config.toml
n_layer = 20
d_model = 96
n_head = 3
n_kv_head = 3
head_dim = 32
d_mlp = 384
vocab_size = 5288
activation = "relu"
norm = "layernorm"
norm_place = "pre"
norm_eps = 1e-05
positions = "learned"
qk_norm = false
attn_scale = 0.177
bias = "all"
tie_embeddings = true
parallel_block = false
init = "normal"
init_std_qkv = 0.053
init_std_o = 0.00838
init_std_up = 0.053
init_std_down = 0.00419
init_out_by_depth = true
optimizer = "soap_variant"
lr = 0.0118
beta1 = 0.95
beta2 = 0.99
weight_decay = 0.022
lr_head = 0.0102
grad_clip = 0.5
warmup_steps = 200
schedule = "wsd"
decay_fraction = 0.412
decay_shape = "sqrt"
final_lr_fraction = 0.1
batch_tokens = 32768
seq_len = 128
doc_mask = false
train_tokens = 107800000
steps = 3290
dataset = "wikipedia_en"
Each number is 500 + 50 x the weight over its row's rms, rounded and kept within 0 to 999. Layers, rows and columns count from 0. Numbers have three digits each. The size before them is the row's rms in percent of the matrix's.

# layer 8 MLP down (transposed), 384x96, rms 0.461, rows 70-142, columns 0-95
106:476505453473475499518430493645480435595528438513465449543534548471414465475422472508564574484469550486607466565410469455521566533471532472563459536492440578462475431455504411498479451502499559394555586484544573504563518454492439508502495532423486512456585532487432465551469434556533493507
098:485536496438566527514505435615610502491459483512529547458459517412448502503558394538490495456460480451517433535475559478500483572431398469556541496428466561480434419499464503450500417504519566575533590481515576494447507450473553474484511433565486454358476576482477514494494551603484493474
119:548386550500510452540471504519560509503571493572495485519328555490443576504485497543428399510483489499495469543418498438444531500599517506655466517509435569503577532508494498470538494572496501470483465443439482522560517444521496460550465527561499399443491482482522519442562552570536487416
078:473509533534465594456522399438516462520485545468386392446488482579587545451480502494493539553483409502517541481418541476460448529430541445529518514540514561498610475479476508535496524539517499518526490565552645400445504429452500620550511523464524521488424484516450522562506531462473542413
094:509496409504486474413524518409523490520470655423524433417473496593506489492464510439499444570520639482549542484458537360495489463496465505508598503549554437547487415526446520447506411434498432466459518488558469500495519580520480470492517554498474603524562473522522495473546487499505524567
111:516594500494508529552468509521494542528475498511451511522395557495559472440481475479575596508428538395428621485442503456611443480484535477558524505444445576465521464486578508539479514485522506486513457548407541472624489551491435517531549509401484531399446521520540561500468513458480460377
112:497565431524522447542486503486553422481543546490606505481485509469446443482408440576566449423581471453484523542542527554616556493530625468419490571517510546512571517483491573484525407438561544452485582433488483498499541562545552557536494486448594499529434576536508453476474447467500433488
089:450399474451490435575534541512510528524522518493540451509479553455524510508478339499470460493425530464478501497477558385453532451552537647470506439562439499436527509472572495523516496528467478590505492373518584501511508544499484499491564472512506456490532578469358442431508497454455545443
086:527525452586444540527510508566452531515517525597503370466485544478503481443459427502505484446483447444546456474558560501572506493524602513464502528432547509558445499466550473508476416512583649465524474570510591391420477520528478468490557457452540482541608407486462508470555459503542490462
116:575495513509467565487438581586475501465499479520461427509500478516432541457451505496508479534418531498566518486524387446550359503531553545461513517521514553534536473499487430531562490500501552536501534422423465588579366577537500516405572578491491499566572520497466495618519481582476474498
099:485459588482547497467498526516417484504481485660497485498500518442515472602371490520533478468584549531521461521507515431512435469447468562416484420462431544533544534443554503512502519693502502522527479394527518458472455445517517485533426519491454493517478496435528474441549502463599470505
080:430505566463445434458459589454478452468523504471563493478571502430522508533522386432511422479591570609573430471429532464499492461517479526454554520504469450497479486497522413479437518528477517481552535595533523552527403534427503531543554530461401543515570600442526465485394465516528451462
086:451446432526557476509551558477561452492499451460588542538556521437499484554532466503525523421523489483497576591561457510468437503488465472524544479544412519506434500560520480541457459390437459469503452637494450501546550432590377592557567485460503519539500433581515522472530588465539557470
110:536529455482555574598542405493488465518496517463374545506518576519546525525562545409490555522410509525495478492560406488356517479424507537537542439501508525511430475529524408560532601527535501372472539516513475442449547476502504488460469468500545518472513437520399556536442448530503568532
107:474586528526529569470536496533468491421493553535551546449528521521597574429507471556396495412507512507500474543429505568573531526484453442538486527478520486513512532385637389488434428545475497469492522551543459397480489489348592500475527508503512485507502590518467484415521512530511475485
091:464433568399481576520446517514441518553503431564490501485549466505492474496411493423523444549457552471487503502561457538361536483542399467479549440466518427509509514500481515525494442448521490549591458469531498589529533485507512441403487457535557597508495567523363423461413513562496429484
112:482415458402446511566410569485523458547470501461467488550475497463481361563501543420460531514540542516436497528459490549479483551560438538531569469533477572601506540538544493549512552548432496514583464561506570493518589532562404473534488378537472508502406520487515461601476526579499503514
087:596555468546529495376498526468511497415482450486443538514506496569600518554581562478494541437559477506480507444438485519429576545443465542518482497444477519586466511510435449479478485583526597408463460498526451547526524473450525467561462553410561443565475500439603516588512488489387506474
099:500515524469530346541522437538538506520431515402467540515535594490522543526488527482523578588544427507451471546398596472545535483456495515419469509546470491479420491547476454486514428461534463597506539458463474559441540485465537423478529605556496566526491517546561497509525553611464464598
098:450604411440450508495525574545558436475508606534488472446590481511444487507489560499496489425527458537501393491546467481428388483514514438515498473472464424578537493439518506565591442539471471552523506511539487545493529447508564469515497583528543403424517450442470430590447443589532538479
097:531567473357462539485532523486578425512462496457529442600519443475591366578506434630508505407487558458495455541522489461403497481455532478430516433562503435555514471501449525521552528531452443471480477537539507503540471510482469557519472580416555422483465489478473424482488486468563545467
112:534463454406569529484464496527490455585510494518486593475450538543538506518448496441564514451479459516563475518544529453406523550458585502475526543622491526544620538472401566453521548520521599443565529501476624500520501440575465497468399456582507547482483432429480486543527436530494549521
107:443430415538473518406514452529508526577534550528490616535533492557566432598489531495537470512482468509534460497471530483595419530447525475443468420547601563406436476534429558560514466441570527562528493527547466493465434518440549601500524562547535474521454502413443518470444482530552482426
106:442454429416512438506513590474415535495538454530572595466571471559451519501471494408545542499450491573474506512443590573474502492461589410467423484414445540509513469474566521538492453528486462589529514538536479606513559569394500574443478557501518546534429552526543496488539472552465434479
107:481540594524476620544373593395519521456504449522467546503514453487491472463456556477496535508521524471495585452462497393423405517549546522509473499384431491501493516491460510545472443469446466525425527488496536614484442507481493492527404552417485605481527535507537471456466559531532595489
118:542554517505446415476606539515488533524443396521435484518517487458534609412476584486511481439453434468501563494564479513493446482604469522471508450469474511511478538464597503453569509488503498499457578584573472540405501452488582530516529506499521573547489432584514518448606383560454511462
106:552533446510435484484448588538544534565513518513472443537453504429481459498494455388529446516483588498590552479507560583427475483463508477495489491531469504458526442473503525561539473522501566542555599469495517471494483455518514496531547525450393431561515533559460300545481494587402466436
106:592497511459387397473550529396576486510471489478479490457541406514533396505505460480514495549464505490423468489469520579488456547424478451513498519533469531448516523492461508506565528457379421550517559533506554514566430463392426535435484524427478494534565530513547518506604548384518501549
086:494508455506395450538471596480453457599553544475426465524524444531513504480465494484496391479564453525391506462541535472506567491467424521497511421562462582425461408501490515532502476479518451475537545533524479515538593497585531417498583513577429472520516568575504546566626487428508533460
097:500527406529525460419555423524467463581585565490503402586507551458550477555535443552496494596470511556547480580494484387501472539522554508518453511504550480464511497522530560571391553509550519517466539540528433584482527549418466479498506625473460478397544488493495528404516467539547573487
110:463409530452543529486477519531560586533489419513490510491529402602527527541490409612491433474520412517460410468464490426482515497522574558502462566490456587470422494542505520522407526555529564574486513426536486542414574514544532494501465461528478599554564547407472514463507561548542451513
113:395444475503472532565434429402527604406479512518506545518543516530483477516472498530450518568621418517409544576506467493478441511505473488482506494502508430469467489471528475493469515553563474469438439394512473565496533581481519500544442590484586519542516460518366438475577470478444475594
112:486497534472472604489494560458499648454500493436552358523592520534474436496506474506557519504400564551554468545496449496527478494572524431484521452552605490483465450445579512550580518517521558432609553462432476453502533491469511451493494594417488529480512520551566550532502536461485472435
096:569565515557518532476469482430595460540509533488551505499464509487499458485511508441469475463551453482489474588428471449462523430490624558426535503550552508520508557533447431542435437510442616585494416499497582557606579443485529528489492559462428517446498508507594519590509422584528460477
102:539511545493530526409516440589451458521479546469432544547512564523637476520443444511530579421514511447542547522469573505511524521510509541516529515421504441520535457434482463489484471511385461444475573498496524528521488441521452544623500540374489516527569500374532583490515495519571393533
086:546440523494516468509555547493455476430515443572550602536493429388470504530469515453497451554543511534558516568436493435441521395589448435472439458553516489459455473488487460437571455519527508458470515497543456417436519388542577500610534491458562516562531545428489468575518481587499421484
107:413370413536493525447597453481547528556476521557455499541522501452493567513478518480553614499503539525474423476506531455507520474472376517544497484517471538513512521436498547470543583432463544556528601466472473580481494512518471453598449605521491547575526429459494498562484442399532548425
103:451387518520440436494585476423478474543443504508400460523478541505606593460513541402518527562504460500514493550527611523442487416481469465461504532551492515413477516542486509490544530469452429590523582565472495510461566417456509461498532439522516544521471567449515423466523575386423463509
115:536543475477533468515505486516494401500469464457600529521483558561542511563452598479506443624464474640410470572442573467491514460577531548460484481505471474514508521514582466502484417476408462556492555484481527504509508551443484449583472558527559481550511478490618433560543448537548598537
080:390458499482484424531489495491442466427478474514436514508477502474546549491552463470461548541454377415482476564453554483456543523436487415527503450549505474520454512465511484449538578557566470463425409448540432429546484423575542454554580555582608466566478430529505542570522565527454478549
107:575511559567586544536550501515541479584538452511495416537462512471438582490462467518487432519446572449536441393529632407513456467525477526460413457535486536453498489536513336499466481512407537586518501486484569516449464499500542506524492563511558445436491532506504559543559441455449465549
088:570556537546461553505554597471463512402482497482532501580540540547512495506433489463526534416517576476579534539522474516466443551521474536454524471596612427547541537503489448498496516533608540468410574438500413551518531477560467493575470523587550426543574487534592493466511593522519426489
104:494503448505502525437520519569421526500457520509566426533536544482554531546503604487561450510509406438558531592414601475427486538578520512452519485476474560488511539497392549444522497551405461498535508493407573488485561542395447503489455481544449491529486442516405423568520468493481612541
104:472526511516467527533544594457563467471503515479448541483489451486476635490529614529508478549467466535419579434508474522468485575510468579440474496446390441541499559477395498565491609442483497596524492519473507479435471492445528484496510493545450417512465503419591432485412526482408489421
091:553438490558455455491660559443505397531506482438501492468398530477463471444449526493469546549521526470487546465507477498486487404506444520419445500555398483479396584577498551474541493512490392424551524455476457514485436433485509401510519413537537556499561518578540536466447515495474462467
117:574445509431506451503534369548502500503428516489526530568478509488486452538403473484418442503574472462482570608419434391521567501628520547504503515412490537456480513535512555458542534466464584550536420539509456506480530489575534533488582463493485521350518453448513500461535493546520498505
100:525550429493498461524561598569514595496531560603449516527531450455591416379505517549461543557591501414479547524516470478549523453599444430530412467480499469481491476464550466480488572501531508472524431483458502488501499503500547447437562461534531516443466560506594534464490588547507587596
086:453503519517431501574532560548514517485536438514527498553434496410478518568510499467471520555532472452514502491568416465499504357510493481581462446399490486574494533514565568515501543578524585579532525468373506438498477400538442523506490469587451536559567472480533501503382410500543441530
102:461516523453475457544455444552511517512513546534489517442547492549445456421529510505499504505490471542561468442472491479545494467500527556444529564422551456494587617490500573442451420503578531466552439396424609412430518574463521577485502515460507521474539386558441555474498382480476464412
096:423428558463474475585564398571560465594466542526597502429437450473514524503500491554482488516475578504499602576465467444507519434496484503459536591513380428473538548508548484453448510561500521421404530452512504460507581538506506489436422483551576506535546597516489458464517516573537492531
082:478535449530564509488472478525499512466379483550521496576617550424433440524462486453492515558427536403560542517579494476496369500504451545529518407603567499523466544566436516515598553389506510458577477548467456515508467509525538484423435479546459529525475515536451455542505475453533417531
133:505471545523408562399442427593542456545455489572599540470479521486479494526447556507467519505521392585397472464539564455513579500609528504547528531537564526476533458535396534469499541448543441478429437508488384508458493441528545483569470425424473466494445517516465580466479478518501503470
109:446511552495529577536487469540556504468484435580420533595465490422529463508463505443522495403539417574401547485553443508488512431526490559501532492509505505464477611478450628485452495530531475457477465444543538370538493543584469512497388434413441519443517455473463543520461559516467552475
077:391522533454443391489540482521553534531505520499516616501528462501482522523488557500504462480404491411532591453407581457517432494541465464532515483448358485525473447540506533495519567533495529540474533471495444499581583483448576472450489443539484444528514425615534544500488551607483419470
092:532457529496508510492520513546525462551500445476408486445511408500583505438390504441474510567455515557565564454526496368447537510551496389540555551481558418557532444570457511412505500522542468427430476419474518522416510446541508571500457383461526510474526382471479464497471481511478444496
101:429610499356583563511433496478581511593446596555507414515517536525511562507486452427497501403494473508500552466478524525524391519571512487463545489433402548493517488577466447470505482555561519527471565498556426459543507476441506493540475473525468495450542553525477442527504511490622415498
105:441506568455454464580466396512469455625448471619498507557473516511476496427475556551463504495482462588420564513464467488511503481468486477421623475576519516458529485538461421589488512504549466478454540528577576519514545468501516469627457421512424571518414513482450497529492496571527526466
089:512531518436507483573497448597535514511547556613540557558420500497524549412436530556577548438439484562531543505572488574572485476561501479460614526459450416549492418569441522518450574510429462458473497456446435493592540507498468545482464529488419466440532448530516504518521567397494480485
111:411525493522531516448509511481524563548476539393572514423578450445570488471583497512419483433557531434477451521480444529445407502540497508534484574441466416497500553490587541493363519383424482516506514460525541544517578532493450447458490543459453439509568531463575431510439570522482551511
087:570501551421505485449453577555486478447486487548403517486462549420548517478533508593576384451461504575569441535500605458450494411460466536483493445423490515482453619480468515535582514548518474570548469569435514516507445487466481535410472450499519563566510502440506441497522478538524607553
113:574438531484431517463459460541482543543458516560544536571577488462503495478362499481438390518437494555513449406499491464491482541516529463494571509597497555484449566590322480519468454528455538506504527500480553568518540445501524536441491557634452542455491495531464495437490493467522437525
092:463501439501553524561538472544511452497469412541625526500558513511442437532450468448483508459461484540480439475566488427489553545537502431386487498612489617472489551539487485535494516395542520516527566438571521536577599440537560562523453487609450529486465438554460495526504392499497486470
101:494547551560531499520580515637426469433551519444511534503544494444445468483493560492515541476467521518603471588503459530560481584365361400540492477427583499526519476498518427523469451502493456529474564451477466549456416493474524446510577515535496516575515553454602499474470497480451456522
105:515487463459467439504459540487571473536474475558510529484509514574452452480453559492595554631538501516483576519399520567434592535520488441446478542507486425503460554569539552441464501428535579503516450467489468445568498457462520516482462555385496452407470641545540560468532440545490445459
102:539518494538517496470529462489524449439494509642485530564521503467523476511437513523531439412465450547487509494597439567471520527512439498543575530481527458455552495458572546555417505515530500469487455569474434440510441445526542592365500624414561528476446632582561473521502522515487517540
085:437598491516605542433414489497551500459541527536570429539480456470537478443478537429460546506492447488550604492522507462405526430504417561545513467508519601568491521520488448510439429644471534509553497588497543507513469552528528570593476546574529514526514496456570482461441420527556525516
101:442472489546482446518517565523498566513578541510468500538408556488381461483455428561570575517383518490522503493501573610532442504504509521473467548591446420420444569534545474500583477446522446542522496449541509470494436539527443586530461534567440439459504493505418480459506468433505413421
106:592475546574483534466509520532453522563399486555539477559539449525563552545458446370427555508444422571432453523559518528535515479519464500557535492554387546486503549551524489508518434517488621567561483507568536460510547464578477554506468601486565507511490562499520494459520539556384468540
087:476459498580525465420461532465438471493543509521543431572542596528511579520477532491426432484596519522469518534542523551385490433481574507469573465496534544562522423547467414509440493507395597596546500550460484519551520463462462568518464482434430509458517455487466439386533437501538529435
096:493441436493487476466537483436506483504578460515506474458493631461442501502464459525454491501468536518475583482549485532546517469455585590402523534551477562533621517550507509475430484497437520490555542439490485379495537435507456451513507447405374562406483481474584531506442553466523438405
102:502500456474578444499515497562498534503436578521498582400587530497480466534535450465526517576539433438542507469495422445544421547474554452552541540481488573494475536594467518503545516498503473468526423466604498493539527537464609567465624475483514535536567492570492637590469509549500579485
118:462545468560444543486488511530515519455462483551486551583586481514580501496558547570584601524405461470571538529470590501529512409542513549486507526506552412558486383466539544421410474481512438453565501449641480467512488449458487542443509479514528474560553509537580561473446516472480419514
115:487465467485449492492676508436440478619529479442492494548478514474471478511473415545542487519541608523543364611624531576514465505493470519536496510618444457546555460520509454459493484485435493531503509524466505498477520509488419493533474589543433584455566498431513513477472497509570480493
# layer 8 MLP up, 384x96, rms 0.487, rows 71-142, columns 0-95
099:552473578467520517522539541403498407447475606464511497467513498582469553468514446463424559471620418414450507435472445554512526573534483558468425448536460531537431563491406590504525545440541485475552538497480550449578552503583499476433554499539548541559533469493423569522532501483462534540
101:528429473466447555492510487462491639523546529575487377554479531538564480499523458551453439431466479436487479571525468473485492561522564557635552464542508527595459564399483498508544525480534530542477439492400464567479457513485527513474548526531511498543449588539535422527520436465432605529
102:599520438453551386585543456562579510470592485550530519466534467543418451525554481510495468343588493489491529574564503573432491500463606517438528549532482475434492498542566417489471493471447548455538544495538453555515521553494478506438506501457460533497568480503448452457454550530501411430
085:527451527497474480529534573440572504471497418413501446544577437453435546547548500468504527505491443559503533570424456374521497434451465548499517487515480553498506577427521520573492474489466543579405577572457464530458412503426471433509512576509509504501450445492512575536449642412516460518
111:537504513448458507425442523506547572468535422500582488569431568443444605499490584621508527440540501503540465420481433451465530528504519510507521425450524490466408551525454523504542561510493449470478514464621453505388408536500578499528465506533468455540445499549425559517471575522473601479
096:455494409491502617506455441490514498536525562416566561466466511520490461573541464482456510524459495570440523532486540534414498532413534606507513422538483407470440469425401584440536508530517466432369526505585516508422521465466521478581562558498551533458479516466486472553529492444480593516
085:560463469406455533520502536578595438486511422402503544493471469547571479475578449492477460525490516550496493576462552588446521477442499609555466533565612464531527512431507502494515476445521481497574554467487456509461520564419554484488486478457546539466496552528550595482330473433454533512
106:471515498525538575547474504562495564635624465502454457505496532561413514529533448454517447576455478532498542563406484505450510578485546528526477504626552569504520516512501527461526463408455433528465481638429477530547513480438456496447490485525497480476539479495564610511401460479476503579
100:565454514455569355486571482536509380543484543501443641492516510450592508543531441526487485485499502467472469545468508546523597442529493479523505507499500493470552454593543556537484443478477381410519394506493526479454546582528467540461433548521472517489390401463513548541485527497492512462
085:486468532486449522522446475508461533471587547547421593473537444369543515507467496410544510500510419431587495487496510524555525479358574478453472418480448500543563529423504470510522541384501455489581483507487517553452511478588555502457514459461415555521471422408489504487523581465577494526
097:531552498528471572524503504539440503497491536490465554439480389510423472470504560518475554645459591495391514472442515528456522592514573472422474613531482440450548448458473481567519534418503470490490533455566440548390534517542491442435478522496468480489528581561494485510489471394585510551
100:597545621442512539490536438574529507516595590508454465532527495424463463587488598475536491492492521489487536496486467446494573542461516446476428541552572443440456549502469571478504506446508525525530459528517596491534433547520524528448506517536567465455507576372517460480349491540462540569
101:577545516438505458504522471418484475455538506525509518555420529500588481477434463474502502488466433535434508525566514412500518558517551529510445552540420471574524514462453472488408432528527497532474435471605423505524431457577511534524481576587390438486387609474525446461520544475436564572
115:561455481561570442462429464546461477410526497519550547481488476490516516527517476505512554686490516529538492478429491477569491583545502445505511536422428469508436506474440503577477479507507539487497548441570444588457517566502501424508531383418464488481452573511535444454531646473492460445
089:528507475503532471402539454501582537528502631483445472563452574462507474505411511446376516462515489523410456519423518494589491590552568491532442554552570529527524444508402495481459489522452507507550459489523513516542444445461424549489450529499545366558578536487437563477539498424538535503
107:477506461478469484492531498470409471559484514639490493515528385482580481476537516474498501561575533416506464573532506455513508566465416552523370533523564561558455508523476541533521498560496488491453590470474458457522489587515440559511479378498483509481356485402573496475586492492527545518
096:428482525433489505517517465458439508537509590582525461556588496606568489420516450525566429423512390473538557583499466503601575478489523511497528465556529476483451454444469478488601476415459374480488438483484547525462543518474470560464563436474458504552500394509576536474469557520471538514
099:512496520483521429567471409508375526471502606499421489463517468481412558493584492492468514499498461472402462562583446531500544540520528581498492464524438520444502570459411523632506445479529605481526469474516454512532565491565515462460543477531528549414467522489547415374552516478512448527
100:397565594564594442438440528470424525508503534509426508469473404403506475502486458464460523542484513469464518551520477499433570520543452521526511520556482518543477459514474542481500539454436489451554484504521563518423474610553559468500486396553501452433493481411642510447492491640492522490
096:575486514514489504500441459499551530471497523523501546502588539460484435513487640500464548483573510490512436470409457432465547507428462564414414509587443475484388545479483515562643434583510479528378507493480499513485437454535427498505482529503596504445433440515512499522459566515491554443
116:487510470474571564479389433502474513478510537440587488442515489448600581454514450436386615504406535484588576566512507431495515552478484557570506456486495550487558480517421555404511469449544523526552513507484534456521450612491522554495513505556443432503537497420556496430430530484508545505
105:597491564485426489504486518546532472470454507507472474527453387473496576450488572476493551559587495474491524486492514491492543430483512496512460523498492587507520589548450431464583462571528467575601495547518498407481353510528452453536515503432575535435522405556541463520601491464513456610
091:481451567436509537428519453462483555456420473505543446419516592600440568453472464453469512562444419482496490537419569551508508541529511552458487472437471561467479538501463527641531485550463574560436413483550540532463491544442476597455433486588538555500476462533558505543562515570432505490
098:532438515471520574504522474456451496440513486478490543392535507499467494484529467443466592438400527544439474517537410565508576522463518495475587410526531502526522516539492536564561523492600489537434534520418472490517442496324463578460503493522576481455523405401575496553444465546456502511
100:485413509521459444477547506508440551503436440427518472488510433414412553499513453520466469465517483450485612618505468466549428583509510530433459483416516480548569554509545511448484575480458533448362498491593523483510481441465519508527580568551492420471439562503550482552425488551535426549
105:492400496547511506503524554509510517453410522506511429597601481526481562523521554442461549461605446436516574488468426439404444506569608570543543489525566532452504519490461492430537516525415495482489422578521430618516510455460548583527486385528459526497515473498528524489543431517544497499
103:590449507516523490525451452543462629436387518501518455508454520514459536530521467464551506502471420435532561554521494470617495576446512493515484580408515525518481557442475512474489486619519609474534477441455469530449527550458518521485473507498552432445371580491500579499589578459487502459
095:649484495471490452459458471525534557519560464449424486502490528559425531545432496456539480463477563563509507473521476550439624483455371513469438574449472394409495459524525478450439467493520520515574474457501447472532630476473531423478541514549528528476456499554556443488465530414559481448
104:519488468483506495471448477487482601469567535553594550446580515476577455509517596452461532530524513542625520521451484530519452578579503556435437527504457456508420557558447503526445525487528418549445445428482568496506394438545472483551448516590403547430464479544561482558470501479503583455
081:542499469535474539486604528475470500494534442485483537391518522402554394555444558523495456475527465524566556534466419460534553469478464598470523560439545508461543485483512474504437543460493565564520515407498532459435486511566467456588440594440500493467521537501440627560437449460418577457
094:530437600564486476505498473486451574481501470543566487490476459475590442398462567485436586566541484494486515451415511480483605619482427459497527522495553444513496470470486457430448466598560499496438523489582496503466527539563574558511399575571525479488468504450546484442552414562490423509
099:477497503416514518439473518532504480461506483490524443423539473525438554501499488429437464452530401499515534600537507514628445443496523467538497617534477576478504515441455542528516490579457533597493388530435541489509463527465475508353529540574551476504460501447496561599477579536526582440
123:574530530547443491465464461510450515429444530442531614482442529531503562560408511515555509578502488573418515455463537456468548537540456404551371510502530497563432466525565454495448475481536566496470471436532485506538540543532494502487515462458522612521392443433536432557519575407437464539
100:476502488481435543482495441446466491571590567529538574462516405433474561463468489526489493437505485511505530502496499486522556466486481510470424435439485483500544490548533518426566558470574409432436453560526504509472571505525520594468500501512327586471560402409616453556484545483551527490
090:428532660545480477458580446457455567485546580448447469455520491481439408484535518527496426479443563507484445500522478573510471558488544572511526542523549523518501476427434559493561566514461423513533475516444514503620437532513501500467506463546578426491557602491512542413486445405571530501
097:508406375547511462457486424436494575459543467455484527466479469551578402536499494507548469476512527517478478516456446489468568410536431549493486541584553562433397503541450594579440529452511578571453559416508444480401484444556533553554493507451482506556478497527473491494478506498490620509
100:502559503514519471449516529501501588513491522476464468560562573462452497578488531471515523583501522504480513430467516542378541511454463583420490571454439504455491497534446490630482592425462637607468424476493493503469573451486501461527420497442501498436467493454479449526604467583516548436
101:552563622463551472564411483472374534483584527420539475531563489483444447488533531483524528525553482521457548422514495449458448490480451533588430528516476456504500456541475407594544443483535450556421433496435440524491499582475534470513598553556517458524487514466494574474482453457441429591
108:529502567497556521413455457509492506533536587509439527512413443605461429440554556498467523441556449480475519448502476518431533530565543539544552475583483447529492549552562537543481440535412565455527527558424414486502458559476485491433484424397457413491504413539494559478554540442583439551
101:534528584507468540496599439468484460462571506471490564524437520487411549420496413526512559585579603503520500474540592492480569482459488508503555491434488601442535485464472477587548550531450455514558447482469461504408606468524500548518484600501427403482394565552518513504491481458526470478
084:513573527492576488564545496517576515539596544519563483500430443471482506503519507471561450549547406475434570492487567389474555503452460450515465459496475592480583560525510446482509506489359509547587458567507524472529526552485560520434434489460455490423442640492411515521482458524500563477
114:585533454497518462535506499541600539488514484460457472486489582499424406541493554504427372552492450483541505512553520514521514494553447549417419548442467540524470498486479364530516493571542489430512573566539386485521487359518497513536490490536493601496404482464456535515527553434566497497
117:600537403481540517508486471440514570428479451501506460497460483503529505462492490471498476484583398496471411463487552509579511480487511513476457519601586529419491518555515554384381425508568532472436502495378485534515511604598499516495485501490481523531523514598491487482460390550539533580
098:511468517550519509530453497386405428562477565587461452489468533447460475506467360473542486561441479540489462438537518506550545444536466537547390491543520491489458472542445505451391573554511441511514556482425536518461498619536389445509503516462578557486524564493563539489518434499432522463
124:503463487453474487467411393550445539545446541457488484540462465527430499479476442563502614446539419471431523504434488491469477503562525494526557523412554487413527594514477481494580487555515489485515504494542554515442447532514486518423480640598595464501413559495488591511512534418452583492
099:502497569515402450510506425417470589565551527477587544516454504512525522470457558443418455437529456486532490522566495523448504558475456520510615483437393489480588551518506514582579459483556450535472451516542451557424372493570498493573485509476474437638510512456501481514490555449484488475
078:474559490558502511568428514524560458472415497476454534549476404450460468480591489433555524555478489605544562463424596604532514504442465508490583533492525449425471485408405458544547494529463515438529487526429500508516488537499418446447557481586560480487500493580440414562482427427520494477
115:533540523480584544534375417496448531494520488485563414533508566417515563425461623522546472527486433505533507440467568484377516531427519502513510488440506545463553583482517477477521473505458490514527488440449552446561481496456515518522481495492641459517452498583457524529536424439445460626
097:528488476454475445538504575558445441468562462468560471437466573509557542447412485495487504504518472459424417482547505464445447534379473510487462480579524621441489529457483580569488552509483462558543518493515526544581521454417537486534513541462402454577516549466559504382622537517481487556
093:498427456607531481481473503610525459470533586377567534518534468547520475519441527448479451517492465570470537405429444456551499417536473553499469503538570426562483477491515521425494552537575550518465508545526491443468449530472426411461508439454466569578493495628533439452476462542582493480
125:517528574496454509581536428503500505545426513580460432509538535531498470512491547452469533662509384518421471514451504458607557549615446526520460512457456543504524507518443452511536476425459476540504470463458626543462523520478430491510482477437530500605448512438426447483573475557446504462
119:543419600562446513541477576480464488503477466415507497478601471468451428491570487539477466555542502494526458562463493445538518576510433589517446511409498450561445532499494400456415501480472493608539480497476454562566479530463450469491383469517522521444457589629550521531533544545512474441
095:577563412545429543492447466505494521516505413464477455520405458510535528481591481524500625510565494538550483506565514494460456436487542610544413595528584443442476443476455488457493516463555522440516473514441492546359489502528418475409484411496499573434501463557467516488543480450527505525
100:510472572425527437455558523531445487468401455381472444479674442492496596441558537488482528525553473554479651613517427518484506534468438525559531478498527508483453546524494461465407498478493438521483512570506494486534442439474406493500439470540488517525547492484576554520484532487457467511
091:434464485503456467483525489425497486483543539488553492455517431560566523476575444591588547522498522471490571484466412445421552496542547516472515531512514585389485473500528494513499589437484512531570473443517486472491596571521526556481512532424468337463583529395501524499490516430546432406
095:425524542469506526489603454434453465564569561567433408571528557481468496527576560451514504561468429533563573395509401557583544421493430486523522474502523507485556399622466484527401544512512443424516492483532513466489482534489470490507548563481460473508472552508429485483483412520425498519
096:516525502436479501507503500451486502401455536489496470409532480437388521571512502439453570524516494466379465468478498478604524527431458555445446559510518536474463483494496589597602455479580453503504599532542523540562474453497464525481517573482484576615483449456617535579456446484512471512
110:539596517502432521570498389639497439437550404539479476572445546521521479450498481450466521481565413506464511544482498465578446507342517512545492505573472539451499510431446465517597548512476508473451489487496510438568438535494541490587533532504592530477457491591450532558567493487521507505
109:444484481536527475526583431504492550562529512431608552598486464640492451473497516474470510485531491466563546437483404520458504627503519473572432557550519529549488417484492556515465499498424474489493498516575505512459515532486539526580499510485552443465461538585487580485364547468489415411
130:565561506445518528522394425491484502429452571480492508511526558607444556484506510575564444516562508507426424489468536526563569560546561529490442494452469414401498552518455406459398456501520532517573540441458495555534459515493519464523514401540372566438485566514548531473467461548494516483
103:495490451560458565489486438387494509475491524581525512470539465433548360493542428462530498553523504464499499501470450541560526425532499527487544517541507510504500511625488455407450552526541538450503441488414592604426419509375563509520515575422480510483470517538551404436468490475540525536
093:503476592488578515522559532510457472561572511519460458460482498481510466602491531529450552492494529501400517591514414667485549539472495545498472540488603502532497450523535516596548466475533523588472428430506486482465511471507598442516381490498512468490529562378499491430505471465558541426
091:527489421501573443452485538518515417526622440389518553508511528393462538515525489555425456370475481467498525529523551520557465508520453641489501450499408487516509533458488544501456531442544524524462601525550532525492436560570412538480519450499532577494510467456477524500382556462534521543
110:515512510469536461566431522537395583442398537503497537522525528585479489542534553489574491523546424361541519522514536484531467429452349524531416513487533570462505497465525518533575545455448483487526528458477540513524505458490558522520420521546480533542422528538524482432498420374523602538
123:574489523517398489545569560502439460514496502422463576453538546558505502542505460565519493526492464605465455478491527512534446562537582437476485539425433440428476499492534541556531556427500492570461459568556424499465488524488514483440516432436483440500528490606441539648538597432518576481
090:520497514528478474484475450432492539403433608554497496544389497519549497549565488550416515512540483525432511609551503541537554601485547476483444540462471529501460585563439521441461410558473555473569626465505566445520586555522482499511486511583531396422530473470516531472519500535447504438
103:440585580514615434516517525385478541558545435534475525483525473524524538499513594436483449492499490491476513404402463429476537521571546512453577570474477555545496512470504506446482470523522514640401400471467500520431438535551564520508480532493498553479618493506497511553513416458474444467
117:413533560519522459513391521390394528435499517480528527494524508496481554539455453519488545624514475436516424534502470497437520574418417454541479519501476421559507427482511418610542514462551477491523512471489457586411584566486521551522561412476501455585419428528509499511491464463508470495
100:480546417547531502479603444512501582591534431470395526404505486517508495557568443460506450552390474548451579484557428440514527614477553575554464476528533512491526458513431398494550448513468520509497589459522467551437486499448516409544551511524543447495468451428520446540459507486504482581
097:501518493584498430534467517534495518508596484447489425510434513455528543472519552557543531464594468378462569394477494579540543647493482585510515527535453527438537524503477490413495502496532502506441524474435497518499509631527500482398451541580542527510404496488401532421504502431517486519
105:592421506530398521537531500568518423413557418467482509515472507563497501548507478463448496491481466496509473461484420480481543506467579477582564461506487537542524486527371537526471564579416540569464506447523477617515548573404508527479449484461529464504482497475488499518486499528559317432
098:609429472525549509514521524435469530482547448500529459446484480501503538475451534511507516510548556467507509415562468422488475473524538508481459592454329526447371493515606525515520482564538431554472448560523447517544525503462568487547534557552473445518523583438564514560406483562528550401